From a checkpoint of a small transformer trained on Wikipedia.
Size: 13 layers, width 320, 10 heads of 32, MLP 832 SwiGLU, 32M parameters.
Architecture: RMSNorm before each block, rotary positions, no biases in attention or MLP, untied embeddings.
Training: a variant of SOAP for these matrices, 381M tokens, 2907 steps.
Each number is 200 + 30 x the weight over the matrix's rms, rounded and kept within 0 to 999. Layers, rows and columns count from 0.

# layer 10 MLP down (transposed), 832x320, rms 0.131, rows 564-593, columns 80-159
216,172,207,212,167,191,188,172,189,151,274,200,148,168,156,230,196,178,196,205,204,187,209,188,234,206,228,224,194,214,193,163,196,143,186,240,176,213,221,227,184,233,216,201,212,230,193,212,230,231,187,177,180,184,181,187,217,190,203,178,214,174,213,209,219,223,177,216,269,179,203,175,155,169,172,218,157,199,205,191
236,136,233,157,180,225,163,199,198,240,206,211,264,224,206,180,164,186,151,210,143,187,231,172,253,202,215,188,192,234,202,214,226,191,242,201,224,194,215,175,229,192,182,259,169,201,207,226,138,221,245,229,210,218,216,234,176,233,227,172,156,200,232,170,197,217,237,250,204,256,190,218,187,198,192,229,210,214,203,224
216,254,202,197,170,165,205,196,209,217,211,248,197,216,229,185,218,121,235,233,192,213,214,153,195,210,177,211,228,188,196,189,165,259,127,234,247,179,181,244,225,207,228,203,207,189,192,143,202,211,200,146,162,188,196,156,172,199,181,217,183,192,215,249,155,171,152,191,248,221,157,181,198,198,160,250,241,172,206,241
153,227,237,181,168,171,179,158,190,220,250,196,154,180,213,189,142,184,221,163,188,188,243,176,187,220,205,291,213,180,208,190,190,184,180,161,219,195,220,204,207,228,182,165,198,180,166,129,246,251,225,198,243,239,187,219,207,216,197,258,224,245,166,196,180,174,243,176,211,161,204,122,187,179,213,205,190,246,201,232
224,172,216,140,208,140,196,141,197,222,169,187,176,199,200,196,214,160,191,187,210,237,185,191,178,170,198,209,226,162,181,239,253,177,186,188,210,200,212,209,167,173,180,205,214,242,237,207,140,162,200,251,194,183,151,251,224,157,208,214,198,220,265,205,191,188,161,147,221,246,176,160,209,185,221,254,181,193,202,234
227,220,212,194,237,231,195,189,205,215,179,235,182,181,207,201,178,209,201,209,220,184,163,143,217,234,220,183,192,223,196,222,167,137,247,176,201,208,190,224,197,234,213,215,251,197,130,282,223,194,172,222,174,248,197,187,249,207,216,154,177,176,187,211,222,221,195,196,242,225,247,178,147,233,239,233,144,142,227,175
191,188,251,207,169,198,216,189,250,222,246,227,183,201,199,164,240,204,164,218,216,204,190,187,232,214,181,188,215,211,204,236,249,222,222,174,201,191,194,177,287,182,255,187,223,249,192,174,145,249,185,191,259,216,125,214,205,165,170,224,135,180,185,225,239,182,225,212,164,227,196,167,197,210,188,217,148,181,201,211
136,137,207,196,181,175,200,256,231,204,193,182,184,228,174,212,174,187,195,182,213,166,163,170,145,195,198,179,181,187,210,239,183,187,222,192,254,212,232,203,194,210,149,222,210,202,217,212,216,229,208,199,164,156,213,183,179,175,228,194,145,233,209,258,209,167,231,217,190,232,238,158,225,213,210,159,235,192,201,253
168,236,212,141,198,172,183,157,168,180,153,206,172,163,199,234,183,179,222,215,197,175,172,214,208,226,170,252,217,202,181,217,158,180,215,140,216,181,204,184,212,199,156,252,191,191,175,166,214,183,169,248,188,217,232,202,215,218,183,186,187,166,244,185,213,218,213,194,192,171,177,217,244,217,228,205,189,262,205,252
148,195,202,192,163,240,192,193,203,230,203,210,237,125,211,228,280,248,163,172,228,175,185,224,195,218,265,228,205,241,244,185,173,150,211,257,235,198,169,207,153,212,218,178,191,195,233,147,184,206,119,167,162,187,238,234,215,219,242,154,173,172,178,154,232,194,181,185,222,198,215,178,186,205,183,248,171,199,177,176
191,212,205,213,179,191,240,188,184,183,193,185,184,126,213,207,235,204,230,165,183,185,205,192,197,179,195,164,177,157,236,168,239,163,230,179,228,147,157,216,217,196,222,207,147,220,214,209,214,173,189,212,184,171,210,225,179,250,218,132,239,171,157,214,193,155,176,171,195,217,254,193,214,168,183,187,231,190,220,216
241,223,211,171,170,142,183,253,216,165,171,213,164,171,184,171,195,194,197,219,164,214,230,206,174,174,177,175,233,230,206,237,214,241,242,197,188,172,188,173,249,199,237,215,191,192,186,205,224,198,191,194,169,219,156,178,221,234,169,250,235,224,169,186,158,170,192,197,215,187,179,223,203,180,274,215,229,135,210,219
185,205,242,199,212,231,203,158,161,218,258,174,191,281,236,183,165,185,251,240,249,126,218,168,190,253,187,226,199,189,216,184,214,223,195,209,198,178,167,179,174,153,163,204,172,217,218,158,192,194,239,188,222,206,192,177,158,233,194,157,191,231,198,171,150,132,150,224,207,217,152,238,233,173,267,172,223,226,183,166
199,187,243,176,210,238,242,187,200,207,220,249,238,193,216,228,216,218,208,205,163,211,193,170,155,157,175,160,235,227,202,244,215,210,218,237,181,156,179,195,163,167,229,235,231,161,195,238,264,240,168,195,192,174,171,232,188,192,220,200,207,132,181,240,220,191,227,158,180,191,212,217,192,160,169,165,234,190,164,237
193,185,187,210,222,162,222,245,178,208,224,204,240,175,136,197,214,180,208,211,212,199,162,208,181,229,230,224,194,206,205,240,151,171,193,196,196,197,186,225,139,225,206,175,171,204,182,205,191,213,188,169,251,259,208,214,235,223,200,184,206,193,196,220,174,192,198,211,126,240,203,168,177,240,204,192,193,224,185,201
193,255,222,166,236,166,215,252,188,195,247,241,200,193,183,229,237,196,223,167,225,214,219,216,176,176,229,162,215,222,217,202,243,172,125,187,196,218,184,133,238,213,250,225,209,240,214,231,245,211,213,211,185,158,186,229,169,231,220,235,136,208,205,206,195,232,193,210,229,200,260,200,176,162,149,176,185,195,172,184
259,153,176,177,188,257,183,171,157,237,211,260,276,211,243,232,188,186,209,178,236,211,189,235,209,220,251,152,194,176,206,251,243,203,157,195,231,213,211,213,184,246,184,195,232,230,239,139,225,192,193,241,173,206,229,184,197,202,179,200,190,167,205,224,188,209,208,206,268,197,261,178,196,175,217,184,200,194,173,200
179,235,241,238,193,174,151,197,204,176,210,184,171,214,201,189,180,159,231,175,168,203,186,184,141,217,219,250,216,185,202,222,187,212,155,144,145,159,194,202,240,226,177,204,180,199,161,166,162,193,220,200,217,181,189,219,212,188,224,174,222,201,198,167,229,197,218,229,183,182,205,235,207,200,187,151,160,175,123,177
200,219,92,196,186,219,176,202,199,239,250,164,198,215,168,237,231,191,198,200,178,188,186,166,199,182,185,191,214,247,165,232,185,187,165,210,187,222,188,150,193,140,208,175,198,203,230,237,117,164,200,176,180,271,202,235,157,212,181,229,162,220,181,228,217,190,204,207,173,152,228,181,185,165,171,179,214,210,202,164
219,194,191,173,204,224,243,221,254,180,171,198,182,197,179,234,232,184,176,170,166,147,214,186,178,116,125,181,219,207,245,136,166,182,171,154,136,231,161,152,231,222,182,166,237,184,160,172,173,184,157,183,155,226,169,163,199,165,176,196,224,255,226,209,205,149,195,246,172,213,237,177,214,268,251,177,179,262,167,253
225,176,239,196,237,186,198,184,217,215,194,243,155,216,152,236,192,199,180,267,211,191,235,245,203,183,214,215,194,173,179,193,230,236,137,161,182,184,210,170,223,220,169,169,206,208,176,190,206,207,202,187,201,171,156,202,165,213,166,215,175,180,214,190,174,222,205,146,145,191,210,239,210,221,208,151,152,186,188,230
138,156,241,179,201,233,219,156,169,219,200,197,226,228,245,241,209,234,169,201,172,185,199,159,234,218,211,245,225,216,173,212,170,215,189,216,165,221,194,213,216,166,188,223,195,187,163,220,170,188,248,204,206,175,188,198,159,242,145,207,202,213,192,220,164,247,195,165,210,197,242,192,233,222,164,233,203,190,169,239
133,227,190,207,245,229,200,178,213,148,153,273,207,186,218,207,198,215,173,212,187,236,225,255,226,199,243,229,225,216,203,195,162,232,251,155,245,177,225,213,228,233,214,196,201,200,269,214,220,156,213,240,178,216,166,218,188,194,199,229,156,237,225,177,237,266,159,152,180,209,211,226,184,227,205,212,196,247,183,200
205,179,153,176,216,210,232,235,197,228,208,182,171,156,164,196,178,207,213,218,242,231,269,185,163,173,216,246,244,188,145,203,166,200,155,237,196,218,188,202,200,226,200,233,212,253,199,213,233,221,201,153,224,145,181,201,196,159,218,254,180,190,190,217,206,219,163,188,171,224,100,142,185,209,166,160,193,190,194,167
248,186,181,200,214,255,176,247,206,204,202,192,212,193,169,232,229,196,187,254,218,218,223,161,181,227,180,216,238,170,222,161,209,130,174,271,216,200,144,200,226,248,227,265,192,194,210,179,194,197,213,189,207,179,230,199,173,207,221,175,154,194,210,160,178,180,239,200,176,161,193,203,185,198,157,233,177,238,184,215
225,193,233,231,172,215,209,209,217,243,193,162,173,191,200,228,195,230,181,128,168,246,183,191,201,190,187,233,194,199,251,243,110,197,264,216,211,208,170,218,229,177,192,242,155,177,187,159,252,208,201,179,170,217,145,217,217,178,239,206,189,246,247,235,259,156,302,194,225,181,228,195,156,181,176,280,231,247,193,221
203,268,214,216,168,251,176,224,226,246,194,226,222,192,189,212,219,115,229,175,176,143,234,169,227,172,186,161,198,210,203,192,178,197,211,211,237,185,199,251,228,207,186,155,197,202,154,187,221,202,190,154,200,255,232,171,183,249,286,213,225,238,206,176,170,180,156,186,171,200,234,182,180,181,213,227,189,253,216,201
241,284,218,178,235,162,221,200,122,193,208,192,263,173,212,131,181,215,205,236,207,223,203,230,176,194,181,231,186,228,220,234,128,211,186,189,257,176,249,210,250,219,199,228,222,151,152,144,176,186,164,199,199,221,139,183,218,165,180,226,188,228,179,190,196,198,166,260,186,156,224,247,226,226,164,174,206,174,209,187
191,260,229,227,175,180,176,181,233,238,214,221,210,197,211,202,214,223,229,172,213,210,196,198,228,217,228,216,209,177,189,171,227,207,157,236,243,208,213,164,165,203,177,141,178,171,134,188,186,220,245,195,195,241,214,198,246,174,252,214,182,160,205,151,234,173,222,209,173,229,184,168,208,183,162,223,186,193,168,180
185,168,294,219,176,163,241,205,191,202,232,161,152,174,175,178,193,212,243,176,222,216,201,222,203,172,190,211,225,187,175,205,226,188,215,177,195,204,210,218,200,211,195,185,219,228,198,161,176,188,146,145,200,254,130,190,232,218,258,213,182,165,207,200,170,210,220,192,167,246,235,229,151,246,176,185,213,131,163,186
# layer 10 MLP gate, 832x320, rms 0.135, rows 565-593, columns 80-159
232,196,174,205,203,236,173,197,252,210,214,145,220,189,279,240,214,195,202,186,239,205,213,193,180,190,235,206,210,226,179,240,164,221,206,187,183,194,162,196,176,207,199,187,225,221,203,186,225,240,196,185,196,192,232,155,173,252,217,191,186,212,158,257,180,213,247,184,135,178,174,201,213,194,208,143,225,259,235,207
169,196,218,221,234,183,157,236,244,162,235,246,177,189,167,235,229,198,227,184,127,211,221,167,155,213,197,187,165,230,194,158,201,235,232,161,159,88,229,163,202,202,194,148,232,195,177,179,223,228,228,224,244,159,217,219,237,204,201,248,170,252,228,200,246,157,177,201,219,230,197,166,227,205,196,207,210,201,187,165
215,247,187,188,183,198,173,168,125,206,183,203,184,246,225,249,180,250,171,157,235,234,196,224,219,172,194,213,169,218,178,205,199,209,152,229,199,257,214,210,192,253,226,164,251,188,140,175,248,213,193,196,142,180,200,194,175,189,187,214,185,221,218,185,195,211,235,219,229,164,208,171,241,223,187,178,238,197,220,199
221,222,149,215,201,211,218,167,135,211,180,234,153,222,197,177,223,179,186,194,184,185,193,177,173,250,141,165,212,201,173,191,210,188,136,175,213,236,204,210,146,191,153,195,256,177,162,172,228,211,207,228,210,233,203,190,192,211,195,171,159,229,242,205,177,177,209,175,192,217,211,203,178,141,201,212,194,206,183,254
201,193,227,222,243,194,188,236,260,174,192,146,219,201,144,217,216,215,201,186,284,184,198,212,204,214,203,181,167,196,219,188,173,197,242,191,200,185,247,229,182,186,214,197,183,222,170,205,164,256,219,209,185,205,232,221,276,191,174,244,159,188,209,236,195,264,166,217,226,191,200,236,180,117,181,153,171,211,201,209
165,223,214,146,192,173,227,225,229,185,180,179,180,231,193,221,170,184,173,184,187,153,198,173,150,194,207,170,175,150,243,198,248,155,207,194,180,184,244,181,202,188,197,187,193,200,182,205,202,176,190,228,198,233,218,163,191,187,197,235,215,188,264,204,206,190,226,146,185,184,211,157,226,193,194,205,168,231,214,164
241,251,207,170,185,241,182,220,181,246,182,208,149,158,163,250,175,168,157,201,189,243,186,201,246,183,160,208,181,161,155,156,157,221,209,177,202,156,153,170,226,164,224,206,173,188,192,201,151,196,142,216,153,268,187,207,173,275,217,204,212,258,208,183,239,217,182,196,220,176,162,257,157,161,217,231,237,126,180,234
185,168,224,189,215,209,218,206,193,190,191,196,210,204,156,268,188,167,237,218,196,188,224,238,201,206,225,166,243,198,138,154,216,172,215,162,234,215,203,207,228,172,207,227,188,173,195,164,266,219,184,208,201,227,187,189,199,253,201,196,214,155,155,163,244,185,173,131,176,177,144,191,148,180,205,236,182,245,208,164
230,203,175,153,214,190,235,256,200,149,178,190,172,153,183,189,259,183,165,150,209,248,192,154,123,162,179,249,212,157,170,190,216,159,158,221,268,206,263,252,155,212,181,188,182,139,223,155,176,219,172,140,192,175,197,218,190,198,280,230,156,190,194,228,233,188,179,251,250,198,198,215,144,174,189,255,170,138,200,179
199,177,182,211,201,234,192,172,169,203,178,220,232,199,173,260,183,209,159,163,213,208,183,194,165,183,210,201,222,228,155,182,167,193,216,193,203,164,121,209,167,187,162,200,197,212,168,177,189,261,161,199,194,150,197,254,225,178,205,194,238,208,210,170,272,179,199,243,220,160,235,193,207,188,206,158,170,204,268,253
223,225,127,183,150,150,114,205,231,199,180,205,198,170,232,198,224,232,158,188,224,236,254,181,161,143,216,211,205,234,245,177,238,187,217,161,205,152,170,219,254,207,190,245,140,187,154,177,186,171,203,193,173,247,260,145,229,243,252,180,223,194,227,203,181,205,197,175,228,238,200,216,214,190,190,162,175,206,277,218
243,159,193,160,199,164,235,222,191,246,220,194,170,198,249,272,209,198,197,218,152,208,223,140,82,158,186,166,240,179,211,210,201,175,147,267,217,140,185,159,132,189,198,196,182,205,176,194,211,191,226,172,163,213,226,194,216,216,227,154,207,143,264,186,152,212,200,213,174,188,176,220,225,186,202,192,150,190,187,226
198,234,215,203,236,190,207,216,173,234,173,200,210,211,191,235,258,196,157,234,180,226,205,210,202,191,179,159,248,210,222,139,154,181,193,205,180,140,172,213,196,252,257,196,219,179,166,177,201,207,203,194,190,213,179,194,200,205,208,264,198,152,194,208,190,184,213,177,245,223,206,178,205,187,225,251,201,212,203,236
201,186,166,172,214,192,190,181,171,208,211,177,179,196,177,185,148,196,197,220,218,199,231,210,206,194,161,163,220,227,178,160,168,228,210,227,178,213,186,193,199,163,177,167,194,207,190,201,201,190,138,190,212,205,248,211,201,253,143,206,206,190,157,195,215,223,170,215,238,198,179,230,193,197,228,207,183,199,152,208
235,196,237,208,205,220,194,201,179,211,174,217,200,168,218,254,204,201,190,119,220,157,182,177,209,223,201,157,181,246,206,192,235,188,135,242,156,149,183,196,184,132,185,198,224,219,197,197,216,218,238,221,203,210,232,188,202,200,204,160,175,211,186,174,212,201,187,187,284,160,212,223,188,216,179,182,195,195,210,199
235,142,199,169,186,223,211,146,227,229,249,237,243,197,203,189,180,206,182,192,151,184,230,166,153,212,178,115,233,230,174,219,186,198,181,210,176,187,251,183,234,142,201,184,194,150,161,196,246,205,239,211,176,180,138,205,187,178,196,203,226,245,204,151,185,173,178,200,192,198,204,183,174,188,241,194,161,205,178,244
171,198,161,231,235,198,193,204,203,197,214,216,181,164,184,137,201,151,199,207,202,185,196,185,169,203,187,188,213,193,258,217,173,239,193,179,143,193,185,150,191,213,205,172,228,148,150,174,195,212,177,202,192,229,241,179,217,186,246,214,152,190,291,201,203,160,168,222,209,220,157,182,178,169,182,214,173,221,192,274
225,237,195,223,189,174,217,173,232,257,169,182,176,238,154,264,217,177,183,225,197,179,205,225,167,133,249,224,235,171,163,176,207,180,161,221,200,229,175,255,153,159,215,198,187,203,210,206,252,208,192,189,231,200,185,178,214,273,201,251,197,131,275,192,196,159,146,181,172,191,195,130,227,239,214,198,205,211,236,199
153,187,186,185,186,226,197,206,183,174,249,174,193,206,184,200,168,187,217,195,180,201,210,124,198,188,224,156,151,236,188,233,196,226,190,211,190,186,200,213,110,185,200,197,148,194,174,196,230,175,157,186,211,190,212,153,216,229,222,189,246,191,176,193,213,220,228,207,228,211,192,197,195,120,206,193,167,202,182,214
234,263,164,209,212,225,242,168,239,211,162,201,162,206,157,199,176,182,170,190,218,182,181,218,238,211,185,214,235,207,208,223,230,258,224,232,201,167,187,206,227,185,244,190,130,207,184,135,217,240,188,207,163,236,200,184,156,205,215,242,225,168,188,161,192,152,176,163,186,198,225,177,223,215,200,128,155,198,179,222
209,238,220,200,189,206,231,200,179,192,195,234,213,246,235,220,204,192,182,259,224,177,218,231,227,218,241,222,174,232,163,206,193,189,246,229,188,183,223,202,251,189,197,219,218,206,174,165,226,209,206,198,196,208,150,126,186,242,215,245,188,188,176,224,153,207,220,180,168,220,188,215,254,212,202,225,210,227,183,241
181,173,187,209,149,234,261,225,233,173,247,201,154,215,143,243,205,177,229,228,192,177,228,171,178,207,217,124,231,170,153,152,206,189,188,181,137,201,145,109,191,172,219,245,154,189,186,259,264,214,209,171,186,221,148,227,242,141,237,254,196,191,171,208,216,233,251,159,170,252,174,196,198,206,203,203,197,187,168,163
214,251,265,239,247,150,242,207,179,219,171,192,177,221,160,235,198,203,172,191,183,208,214,162,193,208,158,217,178,177,164,215,168,174,200,216,160,218,220,244,194,177,257,122,210,217,199,205,173,250,213,192,190,189,222,145,183,217,197,204,209,194,232,216,204,170,166,206,248,154,232,190,220,195,266,182,246,144,176,205
224,141,206,140,175,240,185,214,233,183,223,152,247,173,160,213,196,210,200,190,184,150,227,232,214,184,161,228,147,168,151,246,162,192,173,191,166,171,173,190,183,193,237,202,203,191,275,188,179,217,219,171,176,214,238,155,225,211,218,228,192,143,215,246,218,240,194,168,240,203,178,215,192,207,205,123,239,178,203,210
156,126,223,305,209,194,197,169,233,222,157,179,214,207,170,214,177,196,203,202,139,168,252,287,184,271,235,155,235,186,214,177,202,172,170,196,134,181,226,231,180,119,236,183,242,172,170,177,184,251,163,141,187,235,238,210,214,284,227,196,174,192,143,176,126,222,143,211,140,213,175,210,209,210,272,136,263,209,179,245
192,194,183,225,220,212,229,237,208,225,225,152,184,209,230,216,198,181,254,186,169,219,158,154,161,197,163,224,199,184,281,203,183,176,175,201,189,197,266,162,160,219,190,196,226,206,211,225,194,221,264,229,196,247,192,233,199,173,269,204,206,277,179,225,207,229,157,175,175,226,169,186,143,209,225,171,185,195,205,253
226,144,188,226,205,230,158,239,235,209,225,181,175,207,153,211,215,230,218,254,214,187,253,145,125,217,126,167,182,211,215,200,190,183,179,214,217,196,169,175,187,182,251,180,186,176,215,162,196,161,219,197,221,223,251,202,224,243,194,189,213,231,254,220,233,244,176,195,135,208,254,142,161,200,218,184,195,191,176,140
235,187,224,199,159,175,188,278,172,204,207,167,180,232,237,180,226,175,153,201,181,176,216,198,190,214,169,191,167,162,182,170,203,209,200,256,234,192,183,150,207,264,196,186,242,189,143,176,155,174,190,169,179,277,223,170,151,176,194,236,196,211,198,187,201,202,231,273,188,201,232,189,199,196,227,192,208,239,190,192
239,201,161,153,230,221,209,193,199,269,163,200,232,228,201,237,187,165,207,232,148,189,183,237,176,203,204,210,172,191,196,202,162,177,208,176,215,128,188,181,212,183,255,216,181,250,139,195,222,220,214,189,189,220,191,252,222,218,153,251,205,222,253,233,197,210,207,246,203,276,199,167,172,187,218,231,196,229,150,195
# layer 10 MLP up, 832x320, rms 0.137, rows 565-593, columns 80-159
259,185,199,209,192,247,202,213,219,213,182,170,232,190,237,204,149,224,249,219,192,234,185,195,190,209,199,215,168,243,150,173,158,190,196,224,223,209,260,165,222,221,173,193,211,226,165,194,152,206,211,216,167,225,196,219,184,251,185,186,169,213,166,160,213,229,203,147,187,212,147,222,271,205,193,155,199,194,192,227
202,173,201,214,217,207,210,193,184,185,213,214,181,205,207,154,233,221,216,218,157,216,191,192,204,230,187,174,200,172,219,95,274,217,211,223,215,169,196,209,175,251,209,165,241,173,192,209,203,165,194,203,199,211,154,157,212,196,204,243,211,167,221,163,221,191,193,181,240,226,206,202,150,193,243,191,236,199,179,221
202,244,176,177,208,244,230,209,227,269,164,214,156,209,185,218,201,168,196,176,175,190,161,227,191,221,204,247,247,162,242,198,227,239,207,246,228,204,185,171,241,186,196,193,117,169,136,174,200,247,184,210,301,237,209,186,134,174,197,173,184,176,153,233,215,151,178,192,218,204,189,204,201,238,196,246,227,209,197,228
176,210,232,214,184,238,194,234,243,199,236,173,247,200,190,223,189,175,210,177,182,235,194,232,172,170,223,225,280,143,240,201,160,149,188,140,140,226,199,173,262,186,195,179,208,169,214,181,190,178,121,196,191,179,168,248,195,221,196,205,188,213,167,219,214,221,120,214,185,217,174,236,200,250,231,165,169,207,213,209
197,203,236,239,146,250,212,196,182,209,177,178,241,194,204,161,197,254,179,219,177,229,268,194,209,219,244,180,186,171,209,232,207,186,128,186,213,262,174,171,126,201,180,196,192,163,207,193,178,217,185,225,154,205,164,176,165,194,211,168,215,216,121,158,214,147,226,223,136,167,241,167,203,221,228,195,179,178,167,144
213,192,202,172,158,188,176,189,187,190,231,187,260,242,160,110,185,178,210,241,219,219,203,219,152,200,209,153,251,167,281,262,191,239,197,142,142,137,223,208,228,218,196,217,177,239,226,187,156,193,248,184,182,204,253,171,220,201,204,209,228,189,242,224,181,206,149,206,175,207,157,217,215,203,182,170,186,195,199,227
196,172,168,232,268,226,149,217,246,174,115,234,210,238,237,137,187,163,151,215,235,275,171,230,177,170,207,172,262,189,208,207,151,222,220,196,220,157,191,258,197,233,214,199,171,233,205,205,165,182,179,167,197,164,247,128,221,182,182,179,178,249,217,250,198,145,188,202,193,203,214,253,127,211,182,224,142,214,211,219
232,169,229,169,233,177,179,232,179,174,174,240,263,196,214,239,219,245,219,218,247,191,211,183,211,240,180,192,241,195,185,208,203,199,195,143,244,180,202,228,173,160,182,231,249,193,145,219,184,216,184,214,206,220,187,132,152,199,203,192,165,148,179,222,258,169,227,146,210,216,217,217,208,161,152,233,124,221,147,196
160,149,156,178,219,267,237,223,227,217,224,168,158,209,165,232,238,194,222,180,166,159,202,191,182,178,255,209,266,235,229,204,241,179,186,216,217,203,181,219,156,164,204,168,203,225,196,227,181,173,188,220,224,135,248,218,239,215,197,198,130,203,167,191,170,223,125,183,235,176,194,198,221,171,222,199,185,214,126,166
167,184,213,201,162,221,219,214,213,179,194,240,235,210,192,248,227,226,236,183,185,237,232,177,177,194,205,166,235,163,192,169,171,176,185,243,184,196,158,180,145,206,226,156,150,213,210,169,248,252,193,136,190,183,218,220,189,214,195,238,188,198,221,245,213,175,200,177,199,207,210,182,223,223,228,239,218,166,191,178
237,187,175,187,211,147,121,181,171,161,213,184,165,145,232,153,201,164,243,124,209,229,222,151,239,162,154,210,164,115,190,182,152,254,172,163,163,191,130,170,223,215,196,201,197,129,131,206,206,233,198,243,260,191,164,176,148,174,203,190,224,233,178,210,218,199,208,176,231,207,183,224,200,188,183,220,251,175,147,194
191,191,205,203,197,251,225,168,204,209,170,204,195,230,227,110,221,159,218,256,243,152,157,221,272,224,138,190,214,235,190,194,223,271,232,154,145,197,213,266,245,198,216,210,161,252,166,218,230,178,237,174,206,212,232,204,273,259,165,189,159,200,179,170,176,190,206,206,204,225,239,183,251,220,199,221,252,188,219,181
198,200,237,199,228,196,265,156,162,218,229,250,201,171,157,192,145,203,210,244,144,217,180,281,225,204,210,195,192,181,193,120,178,183,184,218,192,211,186,222,196,206,143,121,195,232,172,204,190,128,187,152,177,249,192,182,177,198,211,189,199,221,214,244,245,217,241,222,211,181,246,139,202,199,254,233,209,211,138,151
197,206,237,233,177,202,214,235,210,231,180,134,187,174,175,221,205,197,208,192,189,153,215,209,142,175,198,182,202,171,213,129,232,165,226,197,188,176,199,213,210,216,181,183,155,223,176,241,237,201,205,204,151,196,201,221,217,252,181,194,185,206,217,208,200,208,158,174,187,190,178,207,242,142,208,228,182,158,193,182
189,167,160,229,230,237,205,133,213,167,267,236,203,184,235,185,219,175,195,158,156,186,171,204,231,178,172,245,203,136,185,225,187,250,128,214,186,190,197,261,187,218,198,170,169,251,235,218,230,183,178,182,238,179,216,224,224,168,183,185,196,183,236,246,154,233,211,192,161,194,209,233,194,228,221,226,229,223,162,206
191,196,167,201,183,238,212,217,188,142,209,203,221,188,183,244,198,183,226,202,146,253,250,163,142,248,212,133,181,201,137,245,180,148,203,217,214,177,196,155,181,209,196,187,183,153,162,211,209,238,202,214,226,196,204,189,181,232,175,209,217,205,128,195,221,179,171,193,248,219,187,185,170,133,204,262,180,205,226,220
202,219,201,231,171,145,236,158,180,186,229,214,176,192,212,271,245,194,217,153,211,193,185,222,189,197,210,192,129,187,181,250,222,168,140,205,178,224,188,212,232,233,211,213,200,167,195,174,232,240,210,216,213,217,217,233,197,150,205,238,213,238,194,156,213,149,164,187,189,188,149,169,171,190,208,205,193,198,251,202
123,170,157,195,166,214,207,212,242,216,194,203,186,230,198,269,227,161,178,192,178,188,248,216,169,201,198,194,213,187,241,190,202,236,134,282,254,175,239,198,196,213,169,138,187,159,226,234,181,180,217,205,240,167,214,156,169,242,197,181,218,186,202,168,171,200,165,225,174,223,175,162,198,216,231,254,308,185,181,162
238,202,226,194,157,200,225,186,221,230,230,253,227,202,193,216,273,234,190,244,211,182,198,201,157,242,181,189,178,177,185,183,195,209,203,161,189,180,186,169,218,259,184,245,208,186,119,240,185,139,262,205,205,219,138,205,192,209,173,161,254,145,231,154,213,182,188,184,223,141,229,199,187,210,212,185,173,148,185,201
158,228,234,200,189,176,188,134,179,195,221,193,184,210,201,227,203,238,203,187,201,233,217,225,173,167,221,164,200,226,174,173,186,238,224,208,201,231,221,219,155,212,203,238,230,224,202,189,185,204,161,195,194,170,185,166,161,215,187,188,184,206,225,190,212,191,189,240,198,163,212,144,252,175,170,149,237,194,210,221
161,249,223,169,226,221,243,168,190,166,175,201,206,245,209,260,225,234,238,264,211,165,190,200,206,185,168,190,177,242,217,185,250,217,209,191,179,200,208,223,207,235,207,197,154,178,175,171,197,209,240,243,169,275,197,206,213,203,199,238,200,159,156,243,218,170,169,151,158,206,196,213,227,233,229,181,194,138,190,211
206,160,175,224,220,211,246,283,210,137,217,196,157,209,175,200,170,211,251,220,189,208,209,203,199,192,251,189,243,181,136,183,131,203,198,131,170,176,196,188,187,199,203,211,183,202,197,243,253,242,176,167,181,215,134,179,234,182,201,218,197,222,161,187,187,203,208,172,177,219,132,184,177,252,194,175,222,172,224,222
197,235,135,258,205,159,204,237,170,206,211,190,164,192,197,160,143,213,204,192,201,185,190,156,224,159,206,218,240,187,217,210,236,194,157,192,208,160,228,182,200,216,151,172,174,189,252,239,204,172,200,181,190,229,136,220,156,182,166,218,274,233,230,211,199,146,216,221,216,192,208,190,187,206,252,218,189,179,147,171
190,176,201,190,121,240,233,174,222,228,200,152,198,175,218,191,253,179,221,195,186,170,220,254,214,245,187,219,166,200,195,217,189,227,199,175,219,233,179,255,257,211,253,195,231,198,220,210,163,194,192,176,172,212,171,212,208,233,186,143,210,122,149,198,230,197,173,157,185,191,184,212,224,184,167,210,261,192,255,202
176,234,174,144,274,183,153,241,235,189,174,150,176,229,206,188,230,230,258,232,199,194,192,203,220,138,257,233,132,153,198,196,203,237,208,250,218,199,182,231,247,259,195,196,202,222,196,234,219,251,228,208,163,241,130,210,164,159,208,214,226,181,187,251,281,267,169,197,204,223,261,214,183,240,239,238,206,255,166,132
218,218,177,209,174,182,211,193,186,241,222,156,238,204,200,227,214,203,207,194,217,188,155,207,196,181,196,161,188,251,207,259,222,172,231,208,184,188,216,136,228,205,197,212,231,179,212,190,247,203,182,131,182,236,223,178,191,218,173,196,197,208,180,251,186,177,205,174,251,205,222,168,186,173,204,196,231,257,233,242
162,194,197,206,259,144,254,162,190,218,189,198,178,224,220,245,163,193,179,221,176,203,167,211,155,207,182,217,243,235,243,190,189,288,188,201,229,235,199,227,182,182,216,113,213,206,220,176,163,203,229,204,198,207,195,146,252,200,202,199,180,173,188,189,159,180,189,259,235,174,231,206,169,224,169,190,213,170,235,208
194,148,159,182,174,158,183,216,187,162,278,187,166,198,204,215,181,141,215,238,156,203,214,188,177,219,229,232,205,184,172,181,119,221,130,181,188,168,207,188,191,223,196,208,198,227,216,176,188,155,242,218,214,178,197,189,166,179,188,164,155,174,126,200,186,235,179,169,195,229,219,205,216,190,193,145,190,206,197,195
178,203,224,201,180,159,214,209,211,175,178,204,162,186,194,200,227,256,240,159,177,177,169,252,209,231,192,227,236,183,239,197,262,208,169,204,197,232,176,186,208,189,200,199,229,229,216,174,210,214,151,169,225,233,220,234,220,231,186,194,207,198,198,149,201,188,284,180,212,216,193,251,215,200,208,126,223,146,199,175